Part of a small language model's weights.
Size: width 128, MLP 192 SwiGLU.
Architecture: rotary positions, no biases in attention or MLP.
Each number is 128 + 32 x the weight over its row's rms, rounded and kept within 0 to 255. Layers, rows and columns count from 0. Numbers have three digits each. The size before them is the row's rms in percent of the matrix's.

# k: layer 3 attention key, 128x128, rms 0.195, rows 90-114, columns 0-127
# q: layer 3 attention query, 128x128, rms 0.186, rows 91-114, columns 0-127
k90 093:164129176114123169090119123161104058119142118092167175140130152120108141140096156136157205028155120125103168132130132158121125119140140112115085162075157117139186162174128125152161189114039134152148180186113122106126118095162118188143164107178155102128159183135107144090157156143200132174084099123146168145103137125137117137104090140078131124104106099101134097102156175092091158152180
q91 083:182101159148115178097169075111156098133183106106094130144107097138160144080119125143076127186100166145157116094128126123140107125046140156137130114136157136185064098099102134150179108116145140132131157112055122063088101200149062122159136112121090158141100099125106073137147119180094122123143091121165127162160089147093082118109131183132137106074141097150136047067103120155151171092142
k91 097:135063165182113146113070142182096144110106090087158109052111097119129092133147128146157086123099156146115129136201096121148115146095147154127125184135124087156081139167139127079127124089141087103142108181061150155179134098110064119102141128170112119115139108122166169094085116141188065141126126118160098049097114153154166120160165110149070075132107144117121154075059136088124099097147
q92 104:112155085177091129184172092074071145102119137132139180083107102104133091124074076099101107151163130146122131135137124081091143186123189129100119099181093112108140141152145133099143085098118060105136110136120147165192183117164153133150109128104106142113125170097182159129101163137103137138206163099141187081142132129083130179119126156186066131183078141097120156203092128130144112133143
k92 096:114126139095146062092137182161124117131091113110111108109172153123128093154139186111153091125102133107114104146117131123105130149138171152119145054144116123114137072085104170205149142116107177125139128164179212161180135084070117139071112146166192115130137104094130141129163103181090150104132100110165126130096095127144179121122111050160127128116202109166136136156197071197123113155155
q93 099:142110118167085179112095096101085109127074226127110132162101070122095133138125144110156171157179085105098043143090105149139153082120131118175135135104154162148141122105146132121155102093153122087150117098122066129101116123157138083125127123134099101131099135070207144154162149155149139148103107147099139108173078092119150112146136159038072092178078106141186169102093126110123071115122
k93 106:143105091133144205138096119118102088150134128132065126058106151142157134154112080076170152159171107146090219142154096161140083138063157136133104167143122169103154155138141178197118186152110168143112138095117142145112085142113097123130157120092176180137135167085118141111113153057122125154098170122135150147137144099103109150120081155157151136131139120064072094124077087203152157097096
q94 099:131143161140116134115145111179127062154134106146063107143078163096196095129159120145072103117161129146095168069131113091113170124144128103063118155161167161116150171110105113100083153138144113165120103111152153134111122139124115099200106156082126198071164086133120112149054112138156126079115123129187149189128163073143153136165107175092107086113038136139130118104092117166124156156176
k94 114:131154136095132122089132172136190144142115113095102122153122098114168127159121141152141117159149190077156099050084100103114103131078107125146110060131097070127106152109110123136096158191179140129168121103100077056100110124136140163137192194121128060133081166133104120140104087121142177147106184172133073154118093162148132192138106189151148190137112091138127091171095144095100160126124
q95 106:187145160109113146124176086124084146119172155139182067119116133080097124085110131176176140147112116138153103142134164127181142136033140100082131155142153140162070104111092132104140141126113148106178132023124147166121095066130112105196153111145111143143112134207157133133123127123153102120127141066129150174097122096112179111136140152082164109145125162050162097085125191132124138163135
k95 098:096169125123174183159126179147145099139142150162081158153099131136143157111078139096191097076126113152099131123102060136134098101175159096091120132151193115109169117176159127162136141137137121092171130156165109118089189157078132146118155120089119134146082151062128131113079129133103119196115097118144169178114127145128207160209123160099136131072148082144150157176109121071073165143148
q96 094:124128087142146115145067186173048139145168133120158200126139137154108191194110145142159055109108118127132127146101140152130158080141080129092175100117058078183112116122136175141126088104101081099076184149141161117052096113122109166099121123124107147097189118178098087088086130137139143148124033134111113124132139139090108105133153157127171143125108110106135174162128124152159090149152
k96 098:109176141109105151108151104126143177149131127119109174091092148135111131194150122138078140102146158110123054190140073158122119138136118094110156194142100081091129112157127144155115123099143114108101126106074092117096139159100199091117146174117166118121030094115097135122081162107102068159095138140132099115118184149201132166143142145152137111081179108091077173122085197158182159137146
q97 096:144189112125110127119117117134163195156161104122190153125084108054107137119153140148125178157149082124129097176150166091188162189145116135131083149172145137135066147150124152039100113109102138127150186082104112131127147118168106130081183121128089044153121105120138131128116098121093130144168168119126082134134066117076079099076127107179161082138110160082143095120140095083112149172119
k97 119:172141075105141096229122133143140183194174121127100144123131135135120139136179121135098138186127107128119124097103190134086120173152196101178137119085094155092126116137119153110171127081129156111099151127158058072088085095133090125154156138121186147138158081119094127082139188168122165100167192134138119136152151186132148122093102092160162133160159088137052120126148154130136173141090
q98 108:095139179138100160150064126115124097121089184130129120160076179122147141154105099068134113150155120119119145116054129063133132115174075089089118102128119097107136119156144145088139161152186142187141118134127152179146103166147132128090121132093135151090136097109183111140137095137142043106111096131123137055123120188093123110134112189066166023090097135144169180155136112123130138173107
k98 108:102131101113176139099087083143053087132120073185121129113116148143178128123122114136138099147113087094087087126117149167089143122103118181156111090124113103171137073199139128121166121142100059141168157158128142054147159157163127075121182147099099110124155159128189104146121153078098109087141154114096116121113101093063153055171081184202136141161116169156097108126094163119130135144137
q99 101:153157104124179171113134141084134099167171150091144141133121177112127177182185140119128108103077132199115176200138097118063076129171118166123105130132152142098154117091124139139100102077123115090144173161163137158097123151120132161188063138157102130118117129163164149167088095170120172096150158142145153090078132069095084089157155125089135155167123176121139143156140085177069088087168
k99 106:071145120220073118148093108068160100081141163128118134111139160100143135059128105120118095108155059141083159118134114108141084113079123130088089112176155090079141106120211113079115105150060116130148103067151100157117130107154166097100132138160173119124099152110087119079119166131201130150137118158167108131187128161088109106173157188120170124094150139114149170136159154113157118160157
q100 096:141099133110162110120140153101106196138091041139156169136149153131101089165165090099124139159113038148109059104156185064137118118110164110110147133142073171141120129146085140103116136107064176130047117115090100104130158114129138131179193070084101086130133171119149195096110126137137144193113119141149102135175136136114149166152103136090133154117157170132168086131090109159162130098104
k100 106:109191103134084122094121111122155117100196137128080136103161131184106189125135148093123125126107056126206181099141158135138127150193177160170183105117121140144143137101115157134143095097169117119122171163124153127100162131144068130179154219106081073200147081150145096134149095146139108112114153120149130138163096118174100127186159079123091074093111138106143186114110137103142161099109
q101 113:148165110138138154082091066141124137142116123124074138117128142069147128122073142122090100161085165120154176146076102117141139138136155090117205162126141110114146156111055145147157106137126138091125144103173084182142113140068159155135168128096083125088107170129082168138111147125042093131194109095125129074173121080140138118056148108101105164180102190149141124163167058163104128126097
k101 116:126138161157175142135102039120194141105141203111082125185147121142163152187109174165104118153080142108152116174128122135172157127072149057148121158171138134055190144092146092121189167113160059150078106109101159119147117165188118126155108071114147105114164131113117116106126110130118102084164167128127117155110121075130116111081129106164134114082142169157139149151180129106143134152076
q102 106:086129119082156149144151177129114114168117132183130100108145144123110066174148098091066123120173146126145144093139151173094194136081099066122168182107175189094133128100148104124052167114104130095097145138121123110138166107183072136114099133083191132076151096132134111127139105074136144126098134193064150140137144152133053075121124119136135111163111105103139068138119104175146180151079
k102 123:100153138143171107128120154168122176096093142144108065116128132111184070116126145119051119129122128130048174148164119113129150144061125138133122115161111073192106109105086110137132151164157153112136151154132058136077125088160153118161157216144100130133114099126070152093165094162130131185047116160096124130141117094145086117127084097105098112115148129148168131141103033166171094111126
q103 106:154117124097155149092130135144118110122106080156156167148153156119154120143170114160095090087119157132156136079116143138141173106174117157118078183053129189144144103184089156163093106157123151099150134093179109075091118102136135120162148177129199087136146154145102030129125150137155099154133169164205148144133144123110180069085145074111132167161098186103133126197138135096135135080101
k103 120:136167147111115133092060106122115181117193096115139104151125139093127138169134163087127174137155143098144120146167133130153101128134051106087127125091174125102173064082130139113130200139179121154136066059116102110086182149113093111130133161097107193112114197117156114123099132150131159079107120120158105186135097179158184098121111143128136162119093149123147067089189127172061147120161
q104 105:161056115121097156123137109176129087164116081153204133142187161144084143110135163173125161084147091106113111152116100115135162158138083096111163115090213069172145138153122188118137131120086103133153141107129125117120149059132147021059121136088107163126097176153114147111100106145130119097127174171133099153130159056132123093085096118165080085128105169139128176148158128119122122112130
k104 114:134153119111138098112183161081139149165168169128136180178126146142079100161098172179137119157069147097135147177094143108098151158074091164113129100117142124174136143126112160143104090114114137147104121125182152115074129052138116111162093135146159151130077144148067109171154130087088109060120172080109122075134162133118108083154174147194064139133126148177155091150164220142109099129136
q105 101:121085112141111147084055129197186165126112151140114114050086169180077107133161150140149090112155195189132160142113161130132122166080180151111117153120171088191159113112122090130121129113123130136082132115111097179094124134104214180114088132110124148125134119148180137176075085170193076144058151154087154180138116123110137124141174139114101141128136107127104117109115141166127113133170
k105 116:130108086100146111126094072116124153133119126068129112204104157128100070116065046122134151125106154155176147140099193141119120101149061166083127117109149072170117151102108168148110127086111145129096109105109136140092126101102139096165093102120222096123084075175132133133120091059146144102163066101106147147130110096117142102148093091163102168150125175093183157098084106093115117112161
q106 120:118107136157119092109135160128055117167149144177150146130130052141129158133175152151095100084145124140165097188129186198189178139083147117136121132116164136131101139152073095164098122062074146172151093125128139096113149059126119089144144147097065153158185138174178141177126127108136163151151164130178131110126126075136150120164150058161196124101129104138136116097167158093142117144081
k106 125:168063111143131059140154168128127113116163146091145094047152110114125141116103158145049179111126104104112131092135171205160141106174119132097158090100152165149140162099095106159123150099115133179138137190133102111162136102099068113131104057096085106156101145089046156198089127118124185128094137076094151181138168113144154170140149094130083114144148149119146086120133160107118129102149
q107 108:171134107106129144154100103130143132153153148175150175168095126106124140102166160158209092143136078148142158087144191161106141164156116102122074142131142125108059144078133133142095172139033071131115128109107125146174092161098189197137174119156137172133133104165149133131116129149120157116139209201125095150122151164154100088156161117107117104081064129098133163086126083190123118130142
k107 118:110116132095078078134171102064151133051145133124093079133113139131087079105096111148151212100187118115198110120144191109136084103129138120142060118100092129087148047100143130147067092097123060077133110150156096107127106128103132138123155154123108097130104149181130144174154150153105182095195139138088105167179122119109108119137123148078137134118173180149115170129125148167159108122111
q108 116:070122123162118159044171107133095097137139127150179085208118149182125133144094128126130131095076126100181106137157173125117098160056057165142145126167106128238093112085217149144096170138152137132159083100141102133107094122191128084148108093118143153154134107146129163165070110157094083174101123111111110113153155143127169110082155109130151150121097138110120155115138097106134138135136
k108 118:175171161160094106162152100127067116106120135120048136102163135112114109144103164092081116060089137142122154165167159088161110138148031167113151097111110130141072112152180149101144130154133123101094128140126159133122094128139143114059082130038191101178133154131130126121058127178147124150068138058106090117149164106137145130113126144155160131153076078156128103143073160132126107123095
q109 105:143206127073153147085176138152134131087130144146095107163173123125096084132148112094120191115125157156074163100123143095152083089111096148159179111148172090099073158124128111160153128113132086103075168100130059151034124117167154130120174195110029126144142129123148119175142140120149099162075112150173149104137135103119072108116118145154107118084184175146157149095124127104143151105140
k109 113:124125080139112148145092147084136153136157158191097178105146157162178102101126149168138112146066165127204095157113105166126093170155137140100114099085131181157081130036112132157111134165108104121095069114086117180128089110166092148143135111142159130047109144083110136123110077122128112167110153202095169150121140069099157100127107069099105146131147079156135149128093152084120131065123
q110 114:104125134112124145130024126136129135089067083091148104130108115208146092093098139100170146171133152108096110141127104110130064153101130122098114124043119091142116185131110126132177143087084146151105135139133166073129115165129111093161186141172082143103086126123115124125112158120102171164118108116145120097125107143180073116138101179109181132151141168119105192136045170073101166183142
k110 121:111148101141161150168145107113115200070103113112089130048164094158100130099149200100190124100164130129131178070074130148138116143138151165202195192167128143071102118153153129079143106170151177110131120165116168123151103105072163160170134161145146095084173125138129148121142109091160095109134132141092063166109136124115164136200118112144105162133141178148132115105124146113073101138152
q111 117:095125125128099134124211116125108149082135148123127102167111109140134147154192111109105189124064103094135145106135104142155132134138150138135122050148129102165083048125103123098083125100023158087201100102133114124111136162100138082182108122108133122095122105180092144183103104159113125137130132181052160112141165118060153097149115164155190148130130123169101105134144132128118062082114
k111 123:137123099191073082141154127100111072136146169131102161157158092163105136140181092144083121121097082136178139144151109150168108093104147179082114089116138144141071073168180093159082112059135153176121099145128163137176164167128183078137169178160073184148106093141110116143118130098128142163075132065094100119095137120142165114095128112133129127192135115094114182147170103159124071117139
q112 095:122160065116130155118089148139108178125134134080168166180161116092142060117135159069147103125143116070101156178145104138104076104125117095136078075136052132058173137123175089119144170103116168130121104178148099178111111143140082062117091143095099129125124117114163128116094091119183139124102081132151101173158099173128146106099154128099150109083158155127101226157117139141086161135092
k112 109:126114121052094116163164143108120090102083113139115083121167142118115186095155147038082106177080105125142128155106139081126114193100127103104122177139054075124086146124140089143156111166135173130142111125138150081190175103127120107170107177083130097083171101079116093148136173066067103116108144149170125105125141190072139122153083109136106090137114146125165097098123111102137085108105
q113 110:128117177137108123155034185121104130079120161132115107146143131112059113059091093093134118198180132135101161162082121092074147159171124140191115130145119150174120098106082109152138157161134109122174132210133128077083133131132107105081100104171149179159108159128088092102149099222109158156164116096116143081150116141141140134155091147144127125114136102129178167132125116105162143190100
k113 116:178115125103135124126134169096141128190094070097043106089109144135138137087204170165104084144138139083116121142091135189177196156129147162154160190105140100108132113191159127114115147054128100194172080119158127112091128124095126147111127141137126129122149140136144187033132140118133175085118142170173152159105114151108140140175115169160084116159096084127128125118116163110167106085122
q114 118:150130109201094151141176055121114117180092159141109112157085155105156144137167103144152090110058142140168074143171142104151107110115149120134094153222171157128157070080157105182056122112114095123145163127093173078078160170171162122125161149082106127117103164168137146152151106177148128136110185136095089152149127104140143110133113081131177107145165117097116106099128163069153126088154
k114 120:173100146119082148135111159147103068142098162140130151191108182128125154117132157165122091053132135161143145151144101134112075110111082182124161167079125111146155148069088118115147179087075086125146142137174139160129192124111083136133101138158155167177118132133127135120134149183162119133200127155061152105144079172093136165117169138128185087196146183189123095145143096172091125105149